python train.py --lr=0.003 --beta2=0.99 --grad_clip=0.5
Each number is 200 + 30 x the weight over its row's rms, rounded and kept within 0 to 999. Layers, rows and columns count from 0. The size before them is the row's rms in percent of the matrix's.

# layer 5 attention output (transposed), 96x96, rms 0.169, rows 3-10,34-42,66-74, columns 0-95
081,185,213,203,235,227,214,279,245,232,211,242,162,190,201,176,170,179,196,218,194,203,215,203,148,215,210,209,184,177,225,199,187,187,168,189,232,172,203,153,245,191,180,242,185,146,178,186,194,138,188,253,191,184,158,216,164,185,197,200,164,227,175,254,186,194,126,199,224,202,166,205,190,216,194,172,212,144,149,213,256,195,119,206,160,213,175,225,218,208,182,267,191,195,227,182,182
074,184,222,256,200,178,181,206,148,174,203,230,222,200,220,223,195,202,178,150,169,189,201,182,181,201,216,218,137,224,187,176,234,76,236,174,218,224,142,194,173,215,165,201,197,244,176,216,201,195,241,190,254,225,220,169,144,260,228,188,205,183,261,185,194,206,191,159,177,183,182,179,153,189,240,190,193,169,169,196,177,226,209,220,223,222,233,191,183,236,217,185,179,235,217,235,211
084,187,197,233,209,244,180,220,183,201,232,181,184,207,229,212,187,244,218,152,215,186,228,192,208,178,187,175,221,250,215,178,165,210,222,170,272,202,230,211,180,182,180,229,171,201,212,211,179,188,167,163,183,238,189,239,181,220,194,207,187,240,157,117,218,193,201,216,193,185,207,199,224,216,204,236,261,199,239,161,217,191,195,272,258,252,142,212,110,177,207,241,179,211,246,207,214
093,178,138,223,242,165,202,203,199,176,225,237,195,163,227,178,191,223,236,188,203,172,228,219,193,179,181,183,217,205,174,206,202,249,156,208,202,193,259,224,212,203,142,157,213,180,202,219,190,158,170,226,234,247,135,150,219,238,233,205,262,192,145,234,185,230,132,151,250,169,180,196,173,223,208,179,170,186,175,218,211,204,189,215,224,166,210,161,171,155,157,191,251,182,216,213,204
083,210,218,197,174,232,162,176,165,192,210,199,157,199,202,184,172,213,138,209,224,172,239,191,247,178,236,167,265,145,245,193,195,168,169,181,184,205,220,218,200,216,162,150,233,209,187,189,176,246,154,257,277,196,221,175,272,174,175,192,192,191,246,158,194,203,189,195,210,183,183,147,174,229,239,178,215,216,213,191,239,206,174,171,147,229,215,204,196,206,138,171,160,214,213,189,202
088,201,166,219,179,220,211,163,210,189,187,216,215,218,211,196,173,200,186,167,173,199,169,182,195,202,198,219,241,181,188,178,221,141,209,120,213,184,206,155,208,155,218,254,217,178,264,213,169,183,210,159,207,159,186,116,200,163,193,222,275,154,187,148,173,167,190,224,136,241,216,213,243,223,179,186,162,195,229,228,177,187,190,167,155,196,149,225,180,180,162,198,217,178,183,214,226
079,127,181,202,212,177,202,179,257,186,221,216,180,200,202,232,217,192,194,170,200,216,264,194,192,205,195,200,224,215,147,222,142,229,193,171,249,240,182,206,195,186,128,163,194,230,160,221,183,218,257,196,214,180,215,268,199,183,235,203,191,218,208,194,241,154,164,210,109,158,184,180,194,162,207,189,200,205,209,262,221,176,186,199,192,185,167,169,207,231,120,191,175,185,186,205,181
085,160,177,160,156,205,169,184,263,199,202,229,229,166,182,217,184,262,197,169,166,178,180,205,189,191,182,248,202,212,241,193,193,168,221,262,158,225,182,127,201,217,167,175,188,228,213,187,236,180,243,188,230,221,251,216,262,210,188,209,232,221,191,182,139,205,179,206,205,200,205,237,144,152,192,201,181,181,250,199,205,208,186,194,219,208,169,220,173,140,183,209,232,195,266,221,148
094,197,227,193,217,187,204,177,200,199,195,190,255,250,194,196,209,192,188,256,202,230,243,190,146,193,242,197,202,238,174,205,191,213,167,208,154,207,209,193,233,204,267,210,237,217,211,190,143,204,143,167,222,199,240,228,239,230,150,226,194,219,214,171,232,223,182,204,233,198,194,242,170,252,209,206,142,127,229,264,195,214,124,230,175,152,211,234,187,218,190,202,217,233,164,183,215
088,179,205,203,234,232,213,266,244,237,219,231,169,198,199,182,171,168,191,233,209,198,220,224,167,227,196,196,181,174,224,194,186,184,167,164,231,180,205,164,236,201,163,230,193,132,184,173,201,140,206,255,190,177,168,219,166,198,182,205,174,223,192,248,205,188,126,198,223,200,165,225,206,233,186,147,197,138,148,195,234,188,119,197,161,203,189,201,210,221,183,282,193,180,213,179,185
090,166,215,255,163,176,195,228,166,169,217,218,239,207,211,196,173,190,193,164,176,169,233,167,175,205,220,222,130,212,179,173,222,77,244,174,216,225,141,199,170,225,180,237,202,196,173,221,195,209,227,172,260,223,190,188,140,256,225,205,216,206,266,200,193,219,180,170,184,177,186,184,156,199,227,177,187,174,178,198,174,220,204,229,217,204,229,183,189,245,221,176,175,235,210,216,205
093,194,201,225,205,236,174,233,189,200,220,172,177,215,219,206,185,239,224,147,205,185,226,186,190,176,192,191,230,246,228,173,162,201,226,173,279,196,218,212,181,184,188,233,171,215,224,201,188,200,164,154,175,235,177,240,168,232,194,196,180,252,172,133,222,185,185,202,205,197,215,191,220,231,195,237,270,207,235,161,202,196,193,277,251,234,146,212,108,174,202,222,170,221,246,204,208
098,179,136,216,251,159,205,201,193,172,223,246,213,158,209,178,203,226,220,190,203,176,232,219,192,171,191,182,206,201,182,204,214,251,166,222,206,200,268,225,215,202,137,165,218,179,221,226,186,163,156,239,227,243,133,148,229,244,249,213,247,179,158,223,180,233,139,151,250,162,185,195,179,201,213,178,172,185,184,219,223,207,195,211,226,177,205,164,172,159,170,185,250,191,215,215,200
092,218,219,185,166,219,158,177,188,196,205,207,155,199,189,185,184,221,150,190,212,169,221,193,245,182,235,182,258,146,258,207,195,165,165,187,177,205,219,228,217,218,164,152,245,231,185,206,180,247,156,246,275,193,225,186,272,167,179,188,181,199,247,149,203,175,180,192,229,171,195,149,169,235,228,190,212,231,214,189,243,213,169,174,161,215,221,196,192,190,132,167,163,218,209,188,203
101,203,158,227,166,233,205,173,217,197,196,209,212,215,201,181,185,204,195,180,168,201,167,197,209,217,204,213,246,182,188,178,220,152,219,130,198,185,201,155,212,172,227,266,222,176,255,209,177,183,205,164,206,155,178,127,204,166,189,225,279,154,200,172,167,181,183,222,115,248,204,217,242,225,172,174,155,190,236,221,177,185,191,161,166,200,146,226,187,168,151,190,210,179,187,212,214
091,117,185,190,203,181,198,174,267,195,210,211,181,192,199,234,222,206,191,170,193,225,258,217,196,205,195,214,211,219,158,232,139,239,189,170,246,227,192,210,190,198,128,177,196,249,158,223,196,227,235,195,223,194,217,269,178,186,237,216,191,227,222,185,244,142,166,203,114,164,187,184,200,190,207,179,198,219,198,251,219,184,202,186,201,200,178,167,209,226,116,194,168,189,181,204,184
094,183,183,154,150,221,183,190,261,198,203,240,227,160,190,225,179,261,205,156,169,183,173,231,182,188,179,245,191,209,246,176,196,187,228,254,160,228,183,137,192,211,158,178,185,220,216,182,237,191,244,184,233,220,259,213,260,216,187,208,236,217,203,177,146,201,191,213,205,194,219,228,148,164,194,208,173,184,257,194,202,211,176,192,223,197,168,222,186,141,181,190,224,193,270,204,146
125,198,169,204,178,210,186,225,196,206,206,201,157,151,193,206,187,203,214,144,193,160,142,223,248,200,167,209,192,150,224,196,204,179,231,195,252,194,181,197,164,196,136,189,171,185,192,220,271,206,255,232,184,195,159,172,161,177,254,169,208,190,196,228,187,175,218,198,194,187,219,168,238,162,178,208,244,271,161,141,210,193,269,176,231,245,175,161,216,188,207,184,176,165,237,207,171
117,201,205,205,174,169,184,115,155,161,196,168,225,188,192,226,229,234,198,156,203,198,177,195,243,197,209,192,227,222,181,199,197,215,232,218,157,234,190,243,166,200,218,162,196,261,224,223,210,262,196,154,216,238,244,184,246,207,217,201,234,179,188,162,200,200,283,189,182,208,230,179,210,155,213,244,195,259,244,186,163,203,271,211,236,194,208,186,174,179,221,137,205,205,174,215,213
112,215,194,157,216,220,225,185,238,235,190,180,161,195,187,185,219,199,215,243,214,226,193,233,212,197,198,177,271,187,213,223,176,301,147,222,188,184,262,208,227,173,247,179,206,193,223,183,206,197,150,230,119,204,206,218,250,141,184,199,194,207,137,202,209,177,217,222,225,231,209,233,243,197,175,229,220,234,232,208,236,194,203,180,164,193,163,212,227,153,179,225,246,165,193,178,204
122,202,199,170,195,164,219,189,221,203,163,222,206,194,195,190,223,161,185,252,198,219,186,209,214,230,210,220,182,160,177,224,242,198,169,223,126,187,180,183,217,220,217,161,223,203,180,180,217,216,242,260,213,157,208,155,220,162,221,194,211,156,243,282,170,218,205,186,203,195,179,200,185,164,190,161,144,182,149,230,189,208,197,126,131,168,245,185,280,208,192,169,223,191,176,194,190
126,219,264,172,149,230,196,213,201,218,167,166,217,232,192,220,196,176,179,213,194,227,168,178,209,224,214,213,187,207,228,199,201,161,244,193,215,187,144,183,184,202,273,244,173,235,177,167,209,227,242,166,172,153,270,253,179,156,166,193,140,204,239,173,205,170,254,248,157,235,214,201,227,216,198,227,228,208,215,180,181,185,203,199,170,228,198,233,243,255,230,220,149,211,184,192,196
129,189,178,192,224,175,242,213,220,203,181,199,245,200,195,210,225,180,255,218,180,234,175,207,155,231,166,224,142,264,145,202,191,247,224,222,230,208,187,176,200,182,228,252,152,182,219,188,213,161,236,157,127,210,182,222,133,238,228,207,214,196,148,237,197,212,219,209,191,228,214,251,232,175,173,222,192,178,183,208,151,201,209,212,245,186,175,201,218,198,270,247,247,185,187,213,205
122,186,219,189,229,177,189,235,198,215,199,189,182,196,193,203,220,205,209,233,233,198,231,203,206,171,180,197,147,215,202,225,184,238,193,280,198,217,190,246,175,246,184,144,178,220,129,189,226,227,204,224,202,230,216,275,204,238,201,175,142,247,215,249,224,230,211,181,286,151,195,186,149,183,216,220,246,206,173,177,220,222,216,228,237,197,249,189,238,240,243,206,189,223,221,176,176
116,267,210,215,192,229,205,221,148,209,188,195,223,208,199,168,167,198,197,242,197,176,142,184,200,194,201,198,179,182,240,179,256,155,236,228,157,158,201,202,230,212,268,228,206,151,248,200,209,149,156,203,182,218,198,132,213,209,151,181,204,196,182,201,155,260,230,205,271,221,211,228,208,227,188,222,194,190,200,138,184,202,209,216,204,197,228,228,181,169,283,206,222,223,206,197,220
121,221,209,251,245,191,231,205,140,208,193,177,170,238,213,180,214,136,197,229,223,215,218,173,218,216,212,161,213,166,152,217,195,215,164,139,237,176,212,278,209,179,232,217,210,179,171,209,168,209,154,217,174,176,143,174,144,188,199,201,164,182,193,228,261,189,221,186,183,218,177,187,262,232,202,198,218,208,146,201,209,200,217,225,189,193,230,178,216,251,233,206,174,206,137,177,255
# layer 5 attention value, 32x96, rms 0.0767, rows 3-10, columns 0-95
095,213,198,230,189,211,179,204,214,222,226,279,179,230,194,192,198,205,181,230,177,232,243,213,177,222,232,181,179,161,250,194,188,190,175,120,245,148,161,218,223,196,199,211,189,183,215,174,212,112,194,256,197,214,149,200,192,247,193,194,168,182,167,214,146,179,156,236,207,205,182,211,210,186,162,169,196,165,134,188,223,217,157,213,154,220,166,236,240,211,253,222,180,215,207,189,202
099,190,249,228,223,221,208,235,221,177,150,195,189,172,159,213,180,210,210,128,162,145,218,181,174,166,203,197,168,231,188,176,272,205,221,192,204,196,167,201,202,211,194,204,198,230,155,226,147,193,186,157,211,236,200,187,235,281,245,161,214,232,222,224,164,206,188,175,196,197,184,209,191,153,257,274,248,163,175,204,168,175,183,200,228,211,234,175,237,225,211,172,171,234,181,219,223
102,186,220,200,166,229,156,199,169,182,190,196,155,256,227,174,141,226,206,176,201,169,265,220,227,181,157,248,209,216,203,194,225,188,227,212,224,149,226,204,231,178,141,260,159,196,215,223,190,187,213,175,149,180,181,222,213,182,177,216,221,264,169,168,224,199,223,203,192,173,185,162,171,209,159,197,225,221,181,136,212,228,187,227,262,198,180,177,152,182,168,198,153,236,249,196,233
102,205,153,210,223,182,174,230,190,144,248,240,196,127,206,232,220,257,222,186,198,192,215,218,202,184,216,198,216,225,171,195,174,154,173,208,238,214,226,217,191,224,167,190,230,183,223,185,154,169,197,236,238,169,164,175,164,199,257,198,263,197,173,229,181,251,129,174,265,178,213,185,132,210,212,158,164,149,198,220,222,236,204,211,219,217,183,192,185,177,201,208,239,189,207,229,232
105,196,199,141,184,234,141,185,220,180,196,227,199,190,217,190,210,186,170,223,206,161,214,190,187,161,221,176,244,187,230,195,148,217,158,154,215,224,184,199,201,264,180,140,248,184,177,189,202,264,208,208,258,186,223,199,207,171,187,204,226,229,189,207,244,177,217,197,238,151,199,169,218,238,277,225,269,205,194,191,192,219,178,182,154,178,194,182,226,219,148,181,197,272,184,185,234
105,189,125,270,199,227,194,187,232,188,204,247,177,185,199,178,143,190,216,178,193,209,185,191,217,200,176,187,236,221,141,126,176,192,178,124,180,188,189,199,216,185,236,248,156,201,261,204,196,177,193,154,216,201,176,141,225,156,189,213,240,186,220,170,177,184,210,239,150,231,199,202,247,261,215,196,152,197,199,203,143,190,203,180,166,203,207,193,208,193,163,176,214,191,168,223,218
098,161,175,191,153,160,180,234,232,232,197,224,138,204,202,215,158,181,178,187,200,162,169,142,196,184,206,172,176,197,147,223,187,215,231,198,226,168,177,220,167,200,114,156,160,259,118,194,201,195,197,220,215,218,190,219,230,208,192,207,211,210,203,234,261,194,168,230,185,190,205,194,187,174,189,158,173,228,214,222,269,238,189,174,180,191,193,135,199,259,191,197,174,178,179,214,207
105,197,188,191,155,202,182,217,225,257,161,233,229,133,216,191,178,219,212,126,147,204,154,260,200,204,191,163,203,218,217,144,200,176,199,234,172,210,225,156,196,235,175,193,193,246,173,176,222,211,232,195,234,258,234,232,196,172,186,186,231,235,196,160,175,199,225,256,207,123,189,243,146,209,197,168,212,191,219,173,165,188,178,208,197,238,169,210,184,167,226,225,235,196,222,224,182